Weights of a small GPT-style language model, trained from scratch on English Wikipedia: vocabulary 8192.
Each number is 50 + 12 x the weight over its row's rms, rounded and kept within 0 to 99. Layers, rows and columns count from 0. The size before them is the row's rms in percent of the matrix's.

# layer 10 MLP down (transposed), 256x64, rms 0.0759, rows 189-243, columns 0-63
091:40 38 60 76 57 44 55 50 56 76 51 48 51 50 76 48 19 42 54 58 70 43 64 50 43 56 50 56 57 40 71 35 55 45 56 48 46 28 52 49 52 56 54 49 41 38 44 45 62 65 62 31 51 26 50 38 46 67 55 63 42 39 37 26
088:36 48 49 62 41 55 59 32 46 48 47 45 42 57 42 77 61 46 47 60 39 28 38 55 37 27 42 54 52 61 33 57 59 70 47 46 58 47 72 83 32 50 60 60 52 54 39 52 49 68 34 63 55 36 56 54 38 25 59 57 54 45 70 47
092:44 55 34 40 64 52 55 52 51 54 51 59 35 30 61 42 63 36 49 23 51 58 55 73 55 45 64 58 54 35 71 45 46 43 39 40 46 50 66 17 60 52 36 39 44 48 66 55 57 49 43 46 74 60 60 47 74 27 49 65 32 46 54 43
111:64 43 51 58 47 59 32 46 56 51 44 49 51 50 57 20 41 49 57 63 48 45 40 46 66 38 52 43 48 64 30 50 63 62 68 43 35 55 55 66 54 61 48 77 40 49 57 18 58 47 53 65 47 27 34 45 49 36 34 62 73 68 36 52
097:55 55 31 67 37 41 72 70 74 40 57 62 50 54 55 23 40 42 65 56 50 49 41 33 26 49 48 54 54 38 63 58 63 30 41 48 50 43 58 64 55 56 45 53 43 71 33 57 56 35 47 32 45 30 66 56 47 47 49 62 65 59 60 33
105:53 57 62 46 64 37 32 46 42 64 46 57 30 42 53 40 58 20 54 32 58 46 60 41 53 55 57 61 39 66 31 65 57 44 38 61 45 47 65 42 58 56 66 26 48 46 41 47 67 42 50 60 37 25 48 33 56 50 57 54 79 56 62 66
083:49 76 53 26 39 70 51 49 65 45 31 58 37 50 46 31 24 53 47 32 43 37 53 55 65 44 54 51 48 73 35 36 70 56 42 62 39 45 52 59 36 47 67 50 35 58 69 58 44 48 49 66 37 42 42 34 55 55 48 72 58 44 58 60
105:37 43 64 45 40 62 24 33 31 64 46 71 43 68 56 34 47 59 37 40 65 41 54 54 33 60 32 56 78 53 47 46 56 49 22 39 45 67 40 41 52 51 54 47 50 52 56 50 57 39 45 52 52 49 63 37 68 67 70 37 55 49 70 47
095:54 63 56 61 40 36 40 45 51 53 36 62 47 48 52 32 34 50 55 66 46 39 34 55 60 52 28 43 29 66 54 52 49 57 80 63 31 56 63 66 43 47 66 47 55 41 44 55 50 53 20 65 59 45 50 39 49 55 42 78 48 49 66 27
076:57 58 38 58 51 44 58 77 47 36 58 44 64 43 37 61 52 46 59 70 43 51 53 36 28 45 54 73 48 46 49 40 19 50 57 37 52 31 46 53 42 49 43 63 52 91 49 42 62 41 63 39 46 39 49 50 34 67 55 63 65 49 44 53
092:78 41 56 29 29 48 38 52 32 56 64 60 69 17 53 54 58 63 41 45 41 59 50 62 58 32 45 42 60 53 59 46 46 53 43 69 40 36 61 35 54 57 59 45 53 40 37 24 45 56 46 58 49 50 29 55 45 40 58 61 66 65 61 61
088:62 55 35 48 50 40 53 35 73 44 51 45 65 60 43 45 52 61 38 42 24 63 48 50 50 45 49 53 41 56 37 51 61 63 34 51 40 46 56 28 58 59 35 57 35 39 25 64 81 59 42 64 64 24 59 46 40 60 41 64 66 53 63 56
106:63 56 54 22 50 34 59 64 51 61 35 39 29 38 27 53 44 59 41 53 50 60 56 71 35 36 54 42 37 60 63 54 59 47 41 64 43 62 49 48 68 53 17 49 35 29 45 49 55 57 58 45 42 56 57 50 63 45 65 68 66 46 70 51
085:51 46 40 66 58 51 35 58 60 43 46 34 56 34 40 64 52 57 64 35 64 38 54 46 49 49 63 73 47 55 34 51 67 39 47 81 54 59 42 55 35 38 68 49 67 62 40 47 57 47 41 45 41 32 37 50 24 48 71 79 43 50 41 47
100:42 69 57 46 46 83 63 57 48 53 50 58 53 21 59 59 46 63 25 49 38 51 39 33 47 30 44 63 54 48 56 29 61 72 43 61 57 51 53 64 47 43 47 63 58 71 61 40 64 68 59 34 45 38 36 45 43 44 35 48 36 47 51 45
108:64 51 64 65 36 57 41 49 46 42 33 56 51 48 50 54 48 40 68 33 61 42 39 55 47 60 33 65 63 75 24 31 60 47 60 63 54 46 60 33 28 49 46 37 60 43 55 25 66 60 52 69 50 48 53 35 75 37 53 56 58 36 62 46
097:58 33 46 57 47 46 43 48 57 40 39 49 43 36 44 42 35 35 55 73 44 76 50 38 60 30 61 48 33 48 60 64 51 75 71 63 40 49 58 46 65 48 69 60 40 61 53 40 54 42 30 62 68 30 49 41 60 28 38 59 54 67 54 43
157:59 22 46 52 36 49 58 27 51 51 63 51 60 55 46 30 40 47 41 29 33 74 44 56 59 59 85 51 43 60 39 68 62 47 46 68 40 40 46 38 70 49 35 46 43 46 68 41 58 53 49 55 50 28 52 46 47 42 63 64 61 64 55 43
109:20 55 58 59 53 61 54 70 55 40 45 56 64 58 52 55 56 35 47 68 52 77 67 16 47 58 37 57 42 50 73 47 38 42 57 34 52 44 50 57 37 50 45 51 37 74 52 59 56 44 29 38 49 58 39 75 38 44 53 44 47 45 37 51
103:35 18 41 54 54 62 59 31 42 64 53 60 64 30 53 55 50 47 44 47 42 62 63 68 49 50 26 44 36 52 54 65 78 75 37 57 43 62 38 59 44 69 67 28 42 43 50 50 57 41 57 51 43 41 61 47 59 29 63 52 50 46 49 49
102:41 39 50 53 57 51 62 34 46 44 55 34 50 64 69 43 49 42 57 26 43 59 68 50 23 48 44 65 55 44 42 59 60 76 39 64 48 58 51 37 52 55 41 37 58 38 75 52 77 55 51 35 44 31 50 51 32 60 41 32 50 75 54 47
123:53 44 46 58 42 44 47 36 43 58 61 59 55 67 50 39 57 63 64 64 48 41 33 58 67 42 69 40 43 45 42 43 38 33 51 45 36 20 25 52 47 23 53 45 43 61 52 50 56 52 56 71 51 46 69 42 76 53 45 46 76 60 68 40
101:44 53 67 52 51 34 62 46 52 60 57 50 47 61 51 45 70 43 61 28 47 66 39 55 51 55 55 54 60 19 58 45 57 51 31 46 44 69 37 30 45 41 72 39 35 39 35 74 58 44 58 41 29 53 40 77 68 50 60 49 49 52 34 45
096:37 59 57 50 63 69 62 40 47 50 42 40 39 65 25 37 64 53 36 37 48 54 34 50 58 71 53 45 43 71 44 36 48 64 30 42 59 54 51 38 50 42 35 58 51 41 22 42 82 50 38 63 61 46 55 49 62 43 61 58 60 68 35 54
095:44 34 45 48 47 50 47 53 65 53 69 40 40 52 51 69 53 34 61 41 44 54 45 17 65 43 57 47 53 72 63 54 65 42 49 66 56 55 34 52 54 38 74 46 34 32 73 41 36 47 47 70 23 51 36 48 60 41 45 46 48 62 55 68
108:53 55 78 44 48 58 53 49 59 67 53 39 48 67 53 42 69 40 20 56 44 55 46 41 67 38 29 58 62 58 40 25 59 56 49 51 50 45 46 59 57 52 28 64 42 46 13 37 59 40 55 61 59 56 60 63 67 48 33 54 51 49 43 42
109:51 61 42 42 34 66 34 38 53 58 46 72 43 38 45 46 41 50 38 68 57 41 49 64 54 49 57 78 39 60 33 40 57 48 30 47 46 25 52 46 61 51 53 49 48 42 42 63 63 74 30 47 73 52 66 46 44 79 61 61 44 49 49 34
107:35 59 72 63 35 50 42 34 34 64 43 54 48 20 74 46 40 45 49 39 58 54 41 43 66 42 46 41 44 57 66 24 50 49 39 50 50 41 58 61 50 54 53 44 59 72 57 56 47 85 32 49 62 38 57 58 39 54 41 63 57 46 63 41
101:30 73 49 39 62 48 35 62 33 56 40 51 53 65 64 61 54 40 67 50 44 46 56 42 53 61 39 58 45 67 76 53 65 52 43 52 58 54 49 49 64 38 43 46 17 58 35 32 47 47 65 35 46 42 35 51 28 56 71 37 47 54 58 66
086:58 55 47 47 25 44 41 38 58 64 47 40 39 21 65 50 64 46 67 43 56 38 56 55 37 51 59 48 50 70 41 59 35 43 43 50 47 48 77 35 34 53 50 40 37 50 56 71 63 57 42 68 39 39 53 62 56 39 38 83 61 57 42 57
099:53 33 60 55 48 47 58 52 41 41 45 46 70 12 64 46 43 55 45 38 28 20 41 51 52 40 44 69 35 24 49 59 40 70 57 46 62 44 52 60 46 51 47 52 41 42 50 61 63 51 64 53 69 57 57 61 54 36 52 69 69 45 59 59
110:59 59 49 77 37 41 54 50 53 56 48 61 46 50 67 44 48 38 34 53 54 51 34 55 38 40 37 31 56 41 31 65 77 63 53 52 45 40 70 35 55 54 60 50 50 37 62 36 62 40 44 59 48 41 41 55 55 34 50 49 35 71 36 86
100:44 41 53 20 41 42 66 51 43 34 54 49 70 61 51 73 59 39 54 35 34 22 50 66 64 51 50 54 54 53 63 54 52 70 58 59 62 59 43 58 45 51 42 55 55 46 48 55 49 49 46 57 54 49 37 64 60 30 57 31 14 67 37 54
101:64 39 68 63 55 44 54 50 41 59 42 37 65 20 44 34 34 29 60 67 52 55 38 35 65 45 40 51 51 42 61 40 60 67 44 60 55 62 56 69 46 81 55 66 40 61 59 46 39 54 50 53 58 29 34 44 43 41 56 34 51 31 51 55
105:32 50 42 30 39 55 26 48 55 47 52 66 47 49 73 42 56 58 55 50 58 48 61 36 55 60 37 64 42 47 63 27 51 45 47 72 69 54 22 55 53 39 49 59 37 36 33 64 61 54 33 56 49 47 58 64 56 24 74 56 55 55 59 44
104:50 34 57 58 45 59 61 28 39 55 57 40 52 26 39 38 50 45 41 33 38 42 21 54 63 47 57 69 46 36 46 35 46 58 36 49 34 40 62 50 62 40 43 52 48 56 64 67 68 56 69 40 69 61 72 56 43 71 61 67 40 44 56 58
116:59 71 43 65 54 42 50 55 73 42 58 43 36 71 57 54 48 34 65 36 56 59 61 52 39 62 65 45 56 72 33 44 65 22 49 44 57 30 56 27 37 40 52 51 55 36 46 32 66 54 37 59 37 51 57 35 69 45 36 48 43 57 48 56
108:48 71 51 48 56 41 22 69 37 61 59 34 65 63 78 42 53 56 33 81 47 50 70 47 69 45 50 64 59 44 49 37 35 56 59 36 57 50 57 55 59 48 35 40 58 54 50 43 39 35 42 39 50 36 38 49 38 49 55 32 40 37 62 55
088:48 65 42 51 49 56 39 47 63 60 48 42 35 43 50 57 29 39 38 59 59 42 42 47 45 50 37 53 60 47 18 61 50 49 28 50 62 45 22 55 48 55 68 44 44 40 44 57 66 80 49 57 71 43 71 65 61 55 47 55 30 67 38 65
089:46 48 48 38 41 79 54 50 57 44 37 30 58 33 50 43 46 73 37 64 58 65 61 71 58 41 58 46 23 59 50 28 51 56 33 65 35 61 41 61 47 54 44 34 46 86 54 57 44 60 63 47 50 44 42 45 35 60 57 43 50 59 48 43
098:80 62 55 44 44 48 55 55 60 53 52 53 58 27 65 37 62 26 36 32 38 63 48 53 48 43 49 74 48 43 42 76 33 47 39 38 68 41 48 60 51 45 37 32 43 40 52 44 60 41 81 46 31 47 55 51 57 55 48 58 65 49 62 56
096:68 48 40 42 31 56 65 67 36 67 37 60 57 49 60 45 74 52 23 36 52 43 56 49 45 60 50 40 56 37 59 37 26 57 62 52 73 60 69 27 50 58 44 45 55 63 31 64 48 34 40 60 52 47 43 38 52 39 66 55 42 34 46 55
127:49 60 40 48 41 40 47 67 51 71 56 64 60 78 47 76 61 61 41 53 42 41 50 61 54 48 38 54 42 65 28 51 37 63 51 74 60 49 35 51 44 45 49 31 62 55 37 54 50 37 22 59 42 68 38 38 48 33 61 28 40 56 51 50
102:38 65 46 51 43 61 47 54 64 46 64 44 34 58 44 51 46 51 36 51 31 53 53 31 45 47 58 45 25 47 65 49 48 66 50 54 37 31 50 57 61 45 67 39 39 42 50 81 26 63 54 33 63 66 58 63 29 61 48 60 46 32 75 54
085:46 67 36 45 41 43 40 67 46 70 71 61 31 50 66 70 54 59 35 63 54 58 66 50 40 60 46 52 48 46 51 41 33 33 48 76 46 44 47 49 36 51 43 55 49 38 49 58 64 32 44 46 58 42 53 49 54 72 30 24 23 56 63 52
099:51 48 59 40 34 47 65 57 37 85 59 37 33 41 52 66 37 70 49 67 57 41 42 61 51 61 48 41 43 33 45 43 57 48 45 41 55 28 35 54 45 62 55 29 43 59 46 75 49 73 37 61 52 36 51 47 76 56 43 46 49 56 35 57
101:63 72 50 64 28 24 50 63 49 59 61 46 37 60 67 39 33 42 57 47 48 36 56 65 42 46 36 52 57 55 35 63 50 58 63 43 74 62 51 65 50 43 58 40 64 36 34 35 70 52 37 56 41 25 33 50 63 52 48 45 49 42 40 62
100:51 50 50 64 58 49 66 48 68 34 68 62 45 43 51 45 37 54 64 38 55 60 51 45 44 57 49 42 57 68 74 31 48 53 38 49 37 60 71 29 66 58 39 46 40 55 44 49 32 56 14 50 62 52 37 68 51 68 48 53 29 47 31 57
085:51 60 61 33 71 49 54 49 52 42 53 45 55 52 48 43 30 52 60 39 39 47 52 61 42 45 42 46 39 44 40 91 67 79 40 33 36 50 59 54 55 56 42 66 61 58 47 41 54 61 37 37 52 39 26 65 49 79 32 55 49 45 46 46
116:48 51 39 42 50 32 58 56 35 71 50 39 56 66 45 61 56 61 47 34 45 47 55 52 53 43 85 55 48 49 48 49 49 40 22 65 60 31 63 35 65 23 25 40 71 58 38 66 51 39 56 46 51 43 51 55 39 44 71 58 60 57 45 52
094:53 53 76 42 42 60 56 73 51 55 41 45 47 69 47 68 62 44 63 35 34 55 33 46 46 49 40 66 53 54 61 44 24 41 85 49 53 66 65 53 45 45 42 47 49 38 48 35 24 62 51 25 63 63 54 46 52 42 43 45 51 49 36 45
101:67 52 39 50 48 56 49 32 54 63 44 47 44 07 55 40 42 34 46 56 51 32 35 47 66 71 48 41 60 50 70 42 51 42 47 60 37 33 66 70 41 55 54 39 44 74 54 43 67 56 43 68 60 43 51 51 46 56 46 44 75 46 59 56
109:53 64 29 52 30 28 49 72 51 56 71 64 40 41 57 51 56 69 31 61 41 41 42 50 41 55 47 45 25 63 61 36 42 55 46 55 30 53 49 60 57 52 57 38 27 78 58 48 39 79 53 45 53 48 51 40 36 63 50 44 48 57 49 59
108:57 49 57 53 50 50 38 50 55 42 55 49 51 83 29 34 59 52 57 60 41 60 40 53 65 43 66 48 25 45 34 45 45 66 71 51 43 50 57 40 51 44 54 56 37 66 72 39 45 55 49 50 61 59 53 36 07 62 47 43 39 36 49 65
099:27 61 65 47 48 52 56 53 54 45 39 58 76 23 66 53 67 39 36 55 45 47 30 42 53 36 22 56 53 48 27 53 61 65 57 61 44 50 44 73 52 52 60 52 71 52 55 63 60 59 46 43 55 52 38 50 36 51 51 49 26 46 39 71
# layer 10 MLP up, 256x64, rms 0.155, rows 190-243, columns 0-63
096:43 57 58 55 56 41 55 60 39 40 62 56 62 55 70 64 53 43 59 53 48 72 52 34 70 59 62 41 52 29 38 57 30 33 27 47 54 34 30 54 63 68 51 32 51 50 74 33 25 39 49 46 49 51 53 68 39 62 43 36 56 56 58 49
093:46 44 28 51 49 54 46 53 20 40 47 45 32 57 40 68 56 35 42 72 40 30 64 64 57 48 47 64 59 47 56 46 43 66 79 43 37 51 47 74 41 59 30 61 31 78 44 52 55 47 48 40 45 46 54 44 64 54 39 47 61 43 49 60
107:55 45 50 41 69 57 61 46 51 63 59 36 31 44 32 36 48 40 64 53 52 36 52 56 62 64 42 34 69 63 55 46 35 51 70 47 39 62 46 75 53 36 33 33 40 42 47 77 44 47 57 41 41 60 65 73 57 66 38 63 44 44 31 46
095:42 34 51 55 75 55 36 55 33 53 55 39 54 52 62 55 70 53 60 59 82 37 51 47 41 41 51 72 55 43 34 55 46 48 62 49 25 36 57 48 60 56 33 39 50 50 41 49 64 37 46 52 63 63 40 66 66 69 40 39 30 32 43 66
100:64 48 49 44 62 41 46 39 62 43 58 60 63 65 49 31 56 40 58 64 32 44 48 66 35 42 56 28 58 56 55 26 38 59 67 47 44 44 65 47 45 72 38 72 61 42 57 48 73 56 47 24 60 47 41 69 44 48 66 43 43 37 38 32
089:54 30 55 42 64 47 52 66 42 49 45 63 53 69 48 49 40 46 52 67 48 71 39 69 54 41 52 33 39 52 45 50 46 58 75 48 54 59 60 76 49 43 28 48 45 47 31 47 61 18 69 20 61 63 52 45 44 47 47 32 44 44 39 51
095:43 45 30 51 49 45 63 68 54 24 67 39 54 55 55 41 63 52 55 69 42 49 65 43 35 38 49 36 41 45 55 35 44 57 42 64 46 53 61 50 54 45 61 60 36 83 60 26 72 57 31 65 54 24 52 35 43 52 41 57 59 58 48 47
082:59 40 48 49 65 53 75 48 39 56 23 51 60 46 60 39 56 61 30 45 38 71 40 56 37 44 67 50 52 56 66 45 60 46 43 54 63 50 53 33 46 52 49 70 36 42 46 47 49 45 66 46 25 28 72 70 42 51 54 25 52 63 47 69
091:41 58 56 40 42 55 44 39 26 70 51 53 39 55 61 61 32 17 56 52 62 35 59 33 60 63 41 57 52 52 49 45 52 41 63 71 44 55 30 66 59 43 70 32 71 51 63 42 27 36 40 49 59 48 39 39 59 48 52 53 70 54 53 50
086:21 51 45 66 51 41 35 49 44 68 35 25 75 22 44 47 56 29 37 41 44 48 50 54 39 49 43 43 49 57 43 44 65 29 40 47 54 52 43 66 51 47 62 61 65 44 74 41 41 49 33 69 49 47 53 63 47 54 47 43 56 72 61 57
095:41 50 62 49 57 73 48 57 34 46 62 44 50 60 48 63 41 40 63 46 45 51 42 64 64 62 59 52 58 21 29 19 65 57 61 37 22 50 49 43 56 79 49 55 46 51 37 42 31 41 48 48 37 66 45 54 59 46 41 63 54 67 45 39
118:52 50 56 49 27 40 53 34 65 52 40 59 48 37 52 47 76 70 62 35 60 60 58 56 50 52 49 59 38 50 58 51 44 44 32 44 42 74 49 69 42 41 54 69 40 49 57 65 45 42 32 23 67 44 43 54 41 53 73 44 63 77 38 44
088:56 32 51 29 59 48 40 42 69 52 61 57 35 62 53 41 46 48 51 71 68 57 44 61 59 39 60 53 79 34 58 54 59 76 50 61 51 45 49 45 49 36 56 34 43 55 43 35 53 25 65 64 50 46 39 46 57 63 48 71 40 35 24 41
108:50 60 43 55 50 45 81 56 63 54 45 70 47 41 42 66 50 52 32 53 53 53 54 45 68 35 73 44 33 39 50 50 38 63 57 44 45 59 50 43 36 43 42 33 62 38 50 68 61 53 55 61 52 25 48 42 83 49 46 43 75 36 39 36
112:27 70 28 55 50 51 62 54 43 56 28 52 56 26 55 66 43 53 55 59 45 49 65 72 58 50 56 51 57 41 45 59 21 41 51 30 42 43 62 69 60 48 52 68 69 40 36 67 49 72 58 43 49 43 39 46 39 28 58 56 58 45 55 46
092:51 35 39 69 55 42 55 49 41 53 43 53 58 63 72 22 55 28 61 53 66 29 52 77 37 50 70 43 65 46 60 65 52 43 49 48 57 43 35 40 55 65 27 51 56 48 62 37 34 59 36 39 32 64 45 59 61 50 50 54 30 50 55 50
119:56 42 51 52 59 60 38 61 69 55 65 57 46 36 38 50 31 63 46 38 73 24 43 52 50 55 36 43 47 45 55 26 47 40 61 44 60 69 57 40 46 25 60 39 57 73 58 69 55 36 50 58 40 73 43 50 46 67 63 46 51 26 43 59
120:27 39 49 74 67 49 56 40 73 49 32 39 57 57 67 63 48 54 78 58 48 52 46 47 65 54 40 59 47 69 48 57 51 61 24 43 53 47 42 28 45 55 56 51 46 62 41 35 44 45 33 64 43 51 32 53 48 70 68 49 62 42 48 30
103:66 37 49 59 59 56 39 44 53 42 61 44 38 58 34 27 66 61 54 39 50 62 44 60 62 54 56 25 51 67 53 49 56 64 60 57 79 52 50 59 56 77 41 43 54 40 55 36 36 57 63 42 54 27 79 59 49 49 31 31 45 52 51 54
099:49 46 48 73 46 63 45 56 30 44 44 56 28 57 70 62 36 33 53 61 43 66 61 64 55 35 40 53 40 61 33 59 50 63 56 46 26 41 40 60 49 69 52 59 58 68 51 47 34 44 43 72 59 37 59 46 37 48 31 57 63 56 23 40
100:38 50 63 48 52 63 76 83 44 40 61 54 33 54 68 59 44 31 52 40 41 66 70 38 32 59 39 54 54 44 53 57 53 60 45 49 55 65 66 64 42 52 40 62 61 45 42 32 68 48 32 41 44 47 42 33 50 50 43 73 40 38 34 46
098:65 69 63 53 38 44 51 24 27 37 45 66 22 26 40 48 68 56 53 48 50 45 54 63 58 41 63 66 69 46 44 45 57 73 48 47 40 70 42 55 38 38 52 57 45 41 55 63 55 51 49 50 62 52 46 46 62 37 32 64 64 70 44 43
103:69 54 50 51 44 29 42 55 53 54 45 67 80 35 55 48 41 53 52 55 39 62 55 63 30 48 40 58 46 36 62 44 39 20 57 44 37 58 52 49 39 60 45 55 66 40 42 66 31 66 72 22 45 51 39 51 38 40 55 64 55 41 67 44
105:48 47 42 30 61 41 39 48 36 56 59 37 35 26 48 38 70 48 22 60 56 43 50 48 64 51 52 55 72 62 45 24 41 62 55 56 64 31 39 58 42 50 75 49 58 47 61 63 44 38 60 50 66 64 40 56 60 53 55 39 76 55 49 62
118:35 58 59 68 52 59 70 48 30 41 15 41 50 31 61 57 33 64 49 58 56 52 35 63 59 52 58 35 52 48 69 62 74 66 56 56 58 50 38 37 34 50 37 45 33 42 45 71 46 42 38 59 45 63 42 39 61 51 56 52 70 49 41 56
101:69 47 55 39 45 39 68 47 38 37 43 43 46 38 51 47 34 62 61 48 71 50 69 69 67 48 60 45 70 58 36 44 49 33 63 59 53 63 54 56 21 45 22 78 55 48 41 38 52 30 62 53 60 52 63 44 40 34 49 49 60 42 54 50
108:36 60 64 59 38 36 41 63 40 57 63 71 52 37 53 66 66 61 50 39 52 42 51 53 56 37 46 35 55 52 54 42 50 52 54 14 45 30 60 59 40 45 43 43 72 83 51 33 56 45 48 50 49 48 58 49 56 55 69 40 57 23 48 66
100:43 53 77 60 57 57 47 49 57 52 53 58 50 33 51 55 65 68 53 48 73 32 47 48 62 40 33 67 50 53 27 52 53 40 59 51 47 35 48 62 66 28 20 56 43 38 39 51 17 49 46 58 53 64 59 61 46 54 52 50 29 45 63 65
084:38 61 75 33 65 53 58 60 51 47 41 43 61 51 37 58 35 68 44 64 41 70 58 57 32 47 49 56 25 53 27 31 44 52 54 44 25 44 48 46 54 66 56 56 55 54 24 57 44 32 70 45 67 59 44 52 62 65 55 35 51 48 52 49
092:63 52 52 49 46 74 28 42 68 43 45 65 44 47 70 49 40 52 38 36 55 47 53 66 42 68 89 45 61 57 38 63 52 37 59 32 39 43 51 58 54 30 39 53 44 63 34 53 57 50 45 48 56 67 32 25 51 67 47 45 47 46 41 44
112:46 47 55 39 80 56 48 38 78 54 68 59 24 36 50 33 84 63 47 51 62 40 39 37 44 56 52 61 42 62 51 47 26 48 50 59 46 55 47 64 38 52 41 40 44 68 53 38 37 36 55 46 51 58 54 58 58 49 36 68 36 40 46 46
100:46 56 40 72 54 39 42 32 68 51 51 56 43 25 46 59 66 35 57 66 57 49 55 63 49 59 68 56 60 50 34 32 53 57 25 47 22 51 70 24 50 52 54 46 58 58 38 51 53 52 63 51 38 60 50 57 50 46 61 38 58 29 66 31
096:50 40 48 48 33 68 61 57 57 45 70 49 53 58 35 43 61 69 66 58 47 64 62 49 68 47 59 78 35 50 45 75 49 48 39 35 49 37 37 37 54 30 27 31 51 34 58 38 66 58 34 44 53 38 42 55 63 51 59 44 56 34 44 63
110:54 57 50 65 61 53 47 58 20 34 26 41 45 38 62 67 42 53 51 68 57 43 36 63 43 45 40 40 55 47 44 59 73 57 46 60 43 24 70 36 46 53 56 58 51 70 45 42 55 52 39 66 62 37 60 49 27 55 69 32 64 45 59 52
105:39 81 51 49 49 60 79 52 49 62 51 58 26 61 65 50 46 53 53 46 40 62 43 37 48 56 50 48 39 61 62 56 43 47 65 47 20 68 40 55 52 45 46 43 45 63 61 24 40 44 38 72 28 61 48 39 54 70 35 42 47 58 50 56
105:50 47 57 72 45 53 47 49 20 45 45 63 67 67 63 47 37 23 57 65 45 60 57 71 47 36 41 47 59 41 38 42 38 48 53 48 29 49 72 64 64 68 44 66 38 49 58 47 60 44 47 42 63 28 58 48 50 35 68 46 45 43 55 32
108:68 56 36 48 48 67 22 38 47 64 66 58 45 17 58 60 53 48 44 74 60 35 42 55 45 68 53 29 62 46 47 53 59 33 54 53 47 51 63 52 69 58 51 32 60 69 56 35 53 48 36 34 48 42 61 53 46 53 29 41 39 61 39 58
095:44 31 59 47 39 40 68 65 39 77 19 47 39 65 73 42 59 41 42 42 33 63 55 41 73 53 45 34 56 44 43 43 57 48 37 54 74 42 51 56 45 53 66 52 50 58 58 54 32 41 58 41 47 44 40 54 32 38 53 35 53 62 72 52
099:45 64 59 55 44 60 50 48 51 67 61 73 30 70 39 21 50 53 67 29 53 43 46 68 48 53 48 71 37 48 47 56 64 27 47 42 36 49 51 63 47 27 35 46 56 44 51 51 44 50 34 40 60 65 47 59 57 56 34 32 49 33 45 71
098:39 37 42 54 42 59 48 86 45 48 45 61 49 51 67 42 63 60 52 46 77 51 40 18 41 60 50 31 45 53 63 50 56 54 43 45 53 64 46 54 34 53 58 39 52 68 73 54 39 65 43 74 65 38 59 44 33 48 48 57 34 32 52 51
106:55 38 43 35 64 29 31 66 55 52 45 43 24 28 53 36 71 30 50 69 45 40 58 45 40 44 70 65 61 53 60 48 58 58 69 50 57 53 52 56 39 57 50 52 50 67 63 59 76 40 44 47 66 42 49 32 46 31 41 37 56 51 47 38
106:53 43 57 81 58 55 61 49 58 56 36 47 55 56 52 33 24 38 70 51 32 60 60 52 51 70 47 50 54 34 48 30 47 66 51 36 37 45 46 37 70 45 37 67 57 44 25 34 67 60 62 57 59 45 69 52 53 61 48 58 47 29 43 54
125:63 38 62 42 34 53 27 75 52 69 37 45 54 59 52 40 61 45 38 52 55 42 67 50 56 36 68 53 71 63 42 63 56 68 49 44 38 34 38 31 58 46 62 35 42 37 58 43 47 44 58 62 43 56 25 78 54 47 38 41 62 56 46 60
089:78 67 32 59 52 55 56 30 33 65 47 34 51 41 39 49 55 37 65 67 40 54 32 41 55 45 41 47 62 36 42 55 36 47 39 57 46 59 73 63 54 41 47 70 60 54 49 42 43 41 45 50 57 37 75 47 21 39 49 64 46 59 65 41
100:36 68 39 65 56 44 18 46 44 20 41 61 67 64 48 49 63 36 74 32 61 58 55 61 48 43 57 62 43 44 60 66 58 61 65 63 60 46 53 49 45 47 56 57 64 55 59 49 30 35 57 41 41 48 32 55 43 40 71 46 66 39 46 49
094:38 40 46 65 55 52 63 43 39 45 32 69 64 52 46 59 68 56 46 55 49 50 52 54 57 55 70 44 46 50 48 44 58 33 50 45 41 18 74 37 49 41 43 65 57 32 55 57 46 64 64 41 69 25 50 41 47 38 64 36 37 58 81 43
093:28 69 49 49 53 51 48 43 71 40 45 53 65 43 49 61 53 43 68 59 44 46 89 37 53 43 40 72 43 47 69 68 37 49 30 53 41 46 54 62 41 40 37 60 40 45 55 39 48 46 66 56 61 28 40 31 57 40 41 55 72 44 59 54
093:59 42 65 50 52 52 44 65 51 60 48 65 51 44 62 65 64 17 40 60 47 48 58 54 37 38 44 67 44 48 53 34 35 44 64 60 35 38 36 44 53 53 22 69 46 44 54 48 43 57 69 57 43 59 43 73 48 47 45 86 47 53 46 31
108:57 74 62 64 58 60 49 58 34 30 40 55 58 50 57 52 58 42 48 59 34 55 54 46 53 50 34 49 50 49 67 47 38 68 68 40 32 49 49 46 57 67 87 67 68 37 47 49 44 50 37 55 48 38 41 27 78 53 45 55 42 35 46 36
096:61 30 76 48 66 54 40 53 33 66 40 51 55 53 42 57 45 58 31 43 58 40 29 32 40 61 51 54 50 53 62 57 38 68 56 55 32 46 49 76 40 49 34 53 90 54 61 58 60 47 43 51 53 38 46 28 61 54 43 54 38 56 60 51
098:55 24 42 36 57 56 69 47 39 54 50 59 43 67 35 42 46 45 57 46 64 65 38 61 58 40 48 60 62 39 29 51 42 56 45 59 33 65 38 64 38 38 57 71 33 29 59 36 43 52 31 61 73 50 43 78 51 56 40 47 61 47 43 46
103:45 42 50 60 71 68 58 53 37 66 35 51 36 54 55 40 57 43 56 64 50 54 32 42 51 48 45 42 80 53 32 52 45 47 71 62 75 63 42 52 48 58 59 53 69 43 50 64 37 51 30 40 49 55 41 67 64 29 26 46 54 31 36 43
111:53 61 56 54 34 76 30 51 43 60 62 50 60 44 33 48 43 42 53 40 59 45 44 38 40 35 78 54 48 37 23 53 55 56 49 64 43 61 45 84 47 54 41 54 46 61 44 74 25 41 48 49 65 31 64 66 57 56 56 56 57 53 54 41
095:47 43 62 61 49 42 34 27 55 57 70 30 44 62 37 48 47 51 67 65 48 45 58 59 46 56 78 31 54 50 38 52 59 39 37 52 64 53 52 44 89 39 57 69 35 46 80 47 39 46 30 48 48 44 66 53 61 49 47 45 47 46 47 48